config.toml
n_layer = 9
n_head = 10
vocab_size = 8192
extras = ["normalized values", "learned residual scales"]
init = "normal"
init_std_o = 0.0
init_std_up = 0.0321
beta1 = 0.9
decay_fraction = 0.846
decay_shape = "linear"
final_lr_fraction = 0.1
batch_tokens = 65536
steps = 13419
Each number is 500 + 40 x the weight over its row's rms, rounded and kept within 0 to 999. Layers, rows and columns count from 0. Numbers have three digits each. The size before them is the row's rms in percent of the matrix's.

# q: layer 4 attention query, 640x640, rms 0.0771, rows 430-447, columns 320-383
# k: layer 4 attention key, 640x640, rms 0.0761, rows 430-447, columns 320-383
# v: layer 4 attention value, 640x640, rms 0.0811, rows 384-412, columns 320-383
# o: layer 4 attention output (transposed), 640x640, rms 0.069, rows 384-411, columns 320-383
q430 106:465465449459458537530534532472533471550572621532532568505501513518495561597590475466487539515558517451503499500536447545508512447427530530534485451489518582511539524556452487563509528413440491
k430 108:510467497581456504479424404499468511510530456450493492529499587533490517418422542513442501566475492540525507521483538480524524490522486529489558534521464488416529491473459526573489382490509489
q431 110:475533490534557544501523466454483522502477521463573527504523535545482452469352476531527513490462493459522509439572466534556520528557540490436467529549457529531495425524559540498486501430525545
k431 107:442481464486541483439470526526475475468536488495457553468462536493485549471500501543506506413538392513576525528575446460545426506471488493456525586497514490554491532492507496518492515431450548
q432 109:516508528542443447464526471505544493474445560478463509568549500462463501511494450513440460499523487503522569519541561527510540436557481462461492486519592436421504528510530463448566506482458535
k432 110:484499549508591531515507591534528542500505525560466485490491478497473447477472570527452573486482474501609496446547539475573470497562498562502480488512378451501523557510530513483486451520525449
q433 103:551514572501470457540493569525517513495482438458481398509506502533477601467549492472526463492467497570504524447561512510405464512470483473432496475430528454528591518543486472521528490449529581
k433 103:501535459534406457482509466540514466514479467498508502533544482479454458470485511523479495588541472580478528450483497527466493426666530489488485594541449512562475532501444504567586588567549498
q434 103:508604525465545446551524478539480457550480473481548510519506506437489458606496499501470465544474502529545513547477393423438491502504505490568484520467500503488434455521532496494561534474519458
k434 104:541510500416491401483522537482506496557562437479456493505376525502593532463525453476554510498487535528518513475485428476492452470544386508511514506580483497562468480503472481485493519470456452
q435 115:443411462473453508428490476463444493551466372505534475523523521507505501487573556503523428506531482542554497502490518490552521478517527452528500490502424467455538515512533432455523517448489519
k435 107:514573516447538513513493461520477507496468470459469493478460506538560505543490458483527462467523502537461494439492486504502482537482499533528540611528463528439531514533499475439444493452455454
q436 106:534462487488459502481546540532446525531522517507475509467498545459556496466516510445438560552474541498509469539482468512546525485417489496567450466543467547482572497476468529481590503536514437
k436 105:554452463532556478513489449517431478472522562511519538571528502523491534527495498560510474543521553543440541441513429559471504439513556571484504565465525510435518559505489498506551566466532490
q437 102:530584472496556487453458546423463514475472541507560577464582521467439520526462585497537566459479539518476490641446554516467522519485451466450545509469479541462516485484497498441545485519479504
k437 111:530537480500509519542494505484494467505520564523541484527559485583508466474556511509447389509524501487494472517554508490522505437469493506526504551544493404474531528501444417455501484479447515
q438 108:487508539484535514443549488515451494553513491540466542549498467577504553557436533497450564406485462459430444488596417512463489552498513566550554483499579430530477505484477488517527480489491562
k438 101:430521606491516536473454508518551606515434477454447499530492554523542526518424436475432563516562557524590433485552465444528507540453528462514482475499415528527530484534473501461453422460446501
q439 102:517548467505507524526505524467474449482431485446530520483506530514477560558450469512523522492537496527522541463506536482518533378484498491503508540527423518506449561432432471385486488483499518
k439 101:495404506463544468508485577515499410499452518487478478454529537532528499448517504475518473528559478509540489478423567538448497476569523498467577541533524512526533546514421456503547508542443490
q440 112:403517452470470584454491565477459554539474536523441495488550490494487454447398563504437531481456509509498475553552494578494465452418509484482488554491559457507469369494496532482461461507509554
k440 118:422499457496430590495487536479446451519490509480488437534515535490506471510508563454510426552492577465484511424508493577527510485532472535464397463471566518481510461591496457548553527462538572
q441 105:501551485504478530556564502505538481505517488497466403489482519466517512542448505451539422489555463472472500469541515522544559421559522443562422497495533588476420525488533492430439497517471440
k441 108:462460485494535563451475550511508471502487489438520500442509525495486614495476479479472508432542464529472529533438488460449519522523530529570566515536445409405520443534490538523480457464517524
q442 103:556536469543556501494497548498529538476456483485423495481455486508548521508413466473508456542491514593411564492542444509481527484477609470487445450538523506513504397431532527582571513441499499
k442 110:479524523489538477502500440504481529552475459560594568482510479502576511496412478544505490467491465578516490463503510498469449574535514469467560478490516455500484516496502465536510529490415466
q443 112:513593486473538495562486456441484503504499559452475458441500542509466527514460500500548422490499442415419519467509478499523490525481479488600497469541489464459512502555513549530513507469443487
k443 106:562558558531455513530437519517447497504450457437432497531515565425472506586514472549427468538487442459525504506490532571471498479478516535497448416443392514471460463520518533526625529503523482
q444 106:477474502440575518492479596500444500466438455489511515499490481522481454491555490432509511464476474528571460532519512483488538474536558532515572498486502487471469470487546522483537520507492473
k444 103:509551438465468565520474549474526544465550530524487533506532553523490523501514498499507553472481518453536476512536498547474509537482493528517515522504571465448493466504468535449476449482493491
q445 102:503523515416543505420485504569575504506559521509451495475464438504507465462545510472525430543467559529487505462475588533494475417511486509463440448457451481493498460571554533527521504563564501
k445 100:485415487492539502515521550514466510492536521466455518456496490493534525481578505511475491473472518549489574501521467522468509444468462539455512500491455470518513480487516499497482533511474539
q446 104:520503515408506507484484492493517444477499552514540513507471499485512525472448476504505387466523486494485517475499455505495456528495484514523464505440518476539513524493526451511511502476510488
k446 107:517493467500453510535630493463530445472556505515525492523493455491496515483510455489477387533497501518561492493545515476503485523503497491458448516510510514606471455551491457495472480486459424
q447 104:489527506515520524506535487505526549552533430449568521524498543512494573424512463482493451552537455491442470559530452467565482575547471492476517518482513393461496508574484477547532433520467428
k447 095:489476538521475486465486487466531455560508466542487489476545516499574474544443455514486481527498488572524467476520500489540456437514477511510525534473469494534541485524455493475473556491502480
v384 094:483415440489510492461486481525491529490548556516517456536512476492460499521457513459456511488524528474531543480468443504528472508416516528403525525468549495499490499528465478499526501476486526
o384 114:525583475475522462519528494506501514478463448510528459422440550495511484482473534461504522549473562496486469479488442421462511493493488466525453471533499503448520502554488466485603516513454449
v385 105:497525513517462462429528506556466482534544513490526476480484497520507516464505451575473481567448502513526346535497467574561490456563537509520470503530474388546500545535495491516515478539535506
o385 116:484475470504466494529494441517527568559536522543422544456505476535526484509515506523509528516505447508567543554502592490395493575548455452422460472544515499414477515486584551450490488522466514
v386 097:445612433468450542463509554492510503570542458535458445501487517494503466503403462530494468545491522461503469479520476482509488527569523486467526510523343442480471560499450523504440517540522519
o386 115:473538473480522508500540436455522529427558569545459527528519548533528572526554486447525532522481530531641555527548522496497543431510487529492513528507503540500481484557585529480475514510528480
v387 105:506467513480558524546508532519501514539515534515502415485491450504495485557535549364505530490528499501560477403558435498531519480448461518510460492538523548473486532482477540457467455529537503
o387 109:504553531543473499504504534424581422496448486518481543505491541476475575329495470539541483525466478520504497643478527440493475514468510531424542508520473427471557569528483525561424481476469471
v388 102:490471499508486496641461462494456484442494482479413489472456514472509471527486525548484369561468503449484481451519488502482505471436525530549515566572507481517533491457489534473478577590482454
o388 119:587594513491502478464478535504554559527469518463516548520520471519494576441462451422531506486421503467504517497539492464518522554500515549486539590482455494449517573523554496467490454445511534
v389 094:519481427492494442542493558561493501546470460501452461487498486514525516498539549471522476424448493494417524479447549483440484502550550484480431468465483502465486551504496509471528544529486479
o389 115:593480496492535463457482413518496501520475567459519499513465488488541501541384569510443491528578527548567492513511453407477474507512463487508538489557518408503484486522470457526474432476456492
v390 098:503488515462441456514509447521503482513446444487493486448471457484467457503488497541499445464440526507471453484496494487515484448570531526439548547514469497543522543514485428520435558512475532
o390 109:491533495512617504464501575442552477508617501411592581600444493491510508509486439492545406463513445650492490565525507505514512527454517536488459449474409522496495472458565574478551514475464491
v391 106:561486550514474483468551495579494510458482565526510511467522483503486509562443470521538460460524486507480464489558498511526524455556502439570455491542514549521494542510566548529500513525445495
o391 123:477485469504526515527520493486506477500439487533486483483460574468475524440535494492513493440434445490513480546460550503525610519483432515437519497518498452472514524447431515486527454525509511
v392 101:530503371459516505555523497518504515487486487486474379562577463422500515489499483491571512543494503535550546488507485496471489489445540441500488503561454411483477486481461481481550516542518568
o392 123:592506515512578511550499499461490523488498563500493520564541583490491479519461430526532509505468560551464432526475458563497494514566474517474502438468484476477472509546588496513496474526472463
v393 107:481485465453574499457479469516491505467415464546509523477538490523502478495507583417508528447486502551500546458494500526474499511516495509529500498515527438609492497522482568454461451547518530
o393 122:509554528452491484518514508501525550521483536532505548509434569530450422460571490453543515560447536493537514557472519472470542578500557493467499452476444541436492496484522445463513525475457513
v394 101:459449486512433547510533536482511451462417478455480521537467533485477537518498584471551512505592567526472463442567499487511512450517469515502585483499551439436486507531486549527513478522535522
o394 119:494500464522569453495506471494484516479556458486418507473557495504538428440510468495525527474426492477444521487527500552515417463453498492459484495513473566507487518385478442482462525492546480
v395 096:514476421518471447538523573529503481487469463428498425495504481541463524527463409504484573480598508524369449457542496513512498480475497454476465489481576540469457555499529492443528562534532504
o395 111:548576524498521505517498436524478468551499560530515542457497522470482460490527472547497458523476470503500540453562570532506511506498491481546556501623540541453475480530442492516533520530442457
v396 110:460558526516444510614467515485499544471549508508432466476443508553463485492473519514500495574542465443441555501507421482437464482551525542490520498389422500609495516510468542558507495503480483
o396 120:479488438437502520511467551519489406513507546438592490535486434521646496537558562530483551483543483531452568500482508521515475528536482478511599540485543578467500467523504459442460593462569494
v397 099:470490527501429456506465558506525469490498515474439447473516468512517504473493544483529479582481469467532467499534461508455504562473501475511496471510537445489496524444534495554487563446532495
o397 120:567535530526511478523505479523493538515557466486549494524497539540550351535529416535511479451592558541468501547416455468535434574464446534539485453517513549501515491571430441460590424499455481
v398 099:533484482494558434535458510514496514473525588482561549457491481510497494476449537469520464485468489503439542513515516524504517496487474484527494482482547550621485442513466582562502469439512514
o398 119:514481482531441525484564529561514485529569425571488444525482509475437527468434539570481515464529517543603461531576511459416491557464531570480441512530403488392532633451541443495485442550476519
v399 093:509559464432531464546490531518511498458460494484460527512497502493506476484461540479475540524453539519595556488552473515476481528540485516514457524480509468552500517487526376468471535440513507
o399 112:518515590505491478457456556486486475452475443462512513464456538564504519523509466504497505506547440510471484480533561526470497521456454539502542547533500485430546442466488512502524526483502512
v400 105:518482540482495530469512498534487517494576506470453546508507499518533463552511452428500475512525491484566587469508463498457452524460477534522427514525528550493518543501514553490522600487481515
o400 116:468589491514532481551524481529522430503453490546449448507515544498413490462493404520482482525514532466449490542520556448439545507597628557500570447431473549462501535590454491525513539517525503
v401 102:475531544471565502500518491474513532493480550467460489516462534536475466538474538487528451432580464467472491443480505430497510428510524505516445485470488465475485448546489494536528517511523502
o401 112:534517546502448548500490501463543482490467572540574450474483530498524496469519484507521491599482536520455507578488433448482518489544524501519507473433473504492451512479544484538559519496525573
v402 099:562513456520490478554503464477520455563515466542564485536471466458486502525542524519553563537501476514420492469530462485538508485444434498466417507552537490512515496542487427457531412518495487
o402 117:407566549472513568474501472492567487479451500458484460502514459475505484430478519485552539558476571484512558502485549545494458563517532472499605443552506538489513570498482493513459495564486514
v403 100:486480530503541449449466529492519465492496493521484486519494526520510493528493516554505537477490504440507433422439493569475472516508514509483546510501538453571528464530529569509496525434465482
o403 117:490363491485497554467470499520495542429452522485540481431487522528550545529530522497452490464491505615442520528534553503471533408500498526435607486530429453453453496496440531446539423493471563
v404 099:476584592505471479491488513547497565521476468490535500522473508549485516530494500468460497476484516490500544519451444522484502575469486396479460472541561548589528580503508489540484455451521437
o404 120:509529439576475483485520494461516465545478469482503433449515488423544490454504482495557516543535525466502448495492531520520432475573515590474483448490493485518468504495513519494538490517452548
v405 098:535529576553522484395522466516478497518412620518457479563472521495561486438466410503463519521449513475432490487462511515502559500482532451480496496555465512458517490462539470483466465555476476
o405 107:505478515408487542519452541452532488446533471469518452533485419514468486501529513473536473541444570551514445440549498498510505412512462503480536481533587508495548502489517533493470471473479568
v406 101:561494407518510480458472495461509505567535439472443529479531521540514499549503457512496471507451505532514445474488548585479558522567454498450503521442390482477462493530552460463464553518485472
o406 120:495640567480484469518470530498511461392468493505529481521446454502428470425502477486465477497518536499516552546556501602472522446493456515563531566493498442491601480508567522523496526539546567
v407 097:522449469460538510473543436488509473505555452472480505479513515470477467507483504500524545556563516470532519389462513507491486530582472491498552504483458558473453483470489537445522531534526565
o407 123:490521496583455459477465512439482513481398499517464563548498484469574501493452468509505494533456413497553497589536514439495519495513544518469559487491434498474442597496529533470523541469487467
v408 102:534441521509507500515559540473453515560574528500469532477526537556523494507500468634462485433487503527546514536583578460523502529502555469486423547548533524542483546474488466545530450476550451
o408 127:497505518479521475569468459418572525547508502502501462505500458489532570494547526462505378514517493509437489472480537449539526441532507435499476458507524477457478470509505468448442510465450572
v409 099:463476431494447512506472520469516534492528504523423596475490516506493489506488547469566547522547534493506509551533421521529474443459465440499546489481534579422508460510472448515577497478556499
o409 118:515558531502588466565489554463555503433483532465445505470477554487506403435486426473447479484422498461518472549493497456520435472460494577495449546510512568501526423516567499484439555545519448
v410 100:479470479538521562518476536507493474543540595486641440457508506527486534513517461524511490421496490490581444588509528543504515498519551493544531514521504479489511510481500486498502504464439528
o410 117:460599473560549508423453478421568495537578510511483539557539518510483543490442633495519423490427558522547500538468521528508492498523576424494472474481532497458525543504504449497452570511560523
v411 291:509489493449509484479517473478516512399413569533511475496472495469499513551502485524588537491547498496509573489560461458527470468517468519517551545477480542497510489502457544509515558494460481
o411 048:530509469489482491554566508507492533515493479509476485452494453521455475536504485495445451524636447488600441531438526482481539495532463556506498437524544486499569478458485543461573486490418462
v412 102:505478576521476463490483555517516482536430526521552411497488508527543545516551427485476494508493515472514482502517554504541528536460503415496444517499394602534573465471506591437515536481554445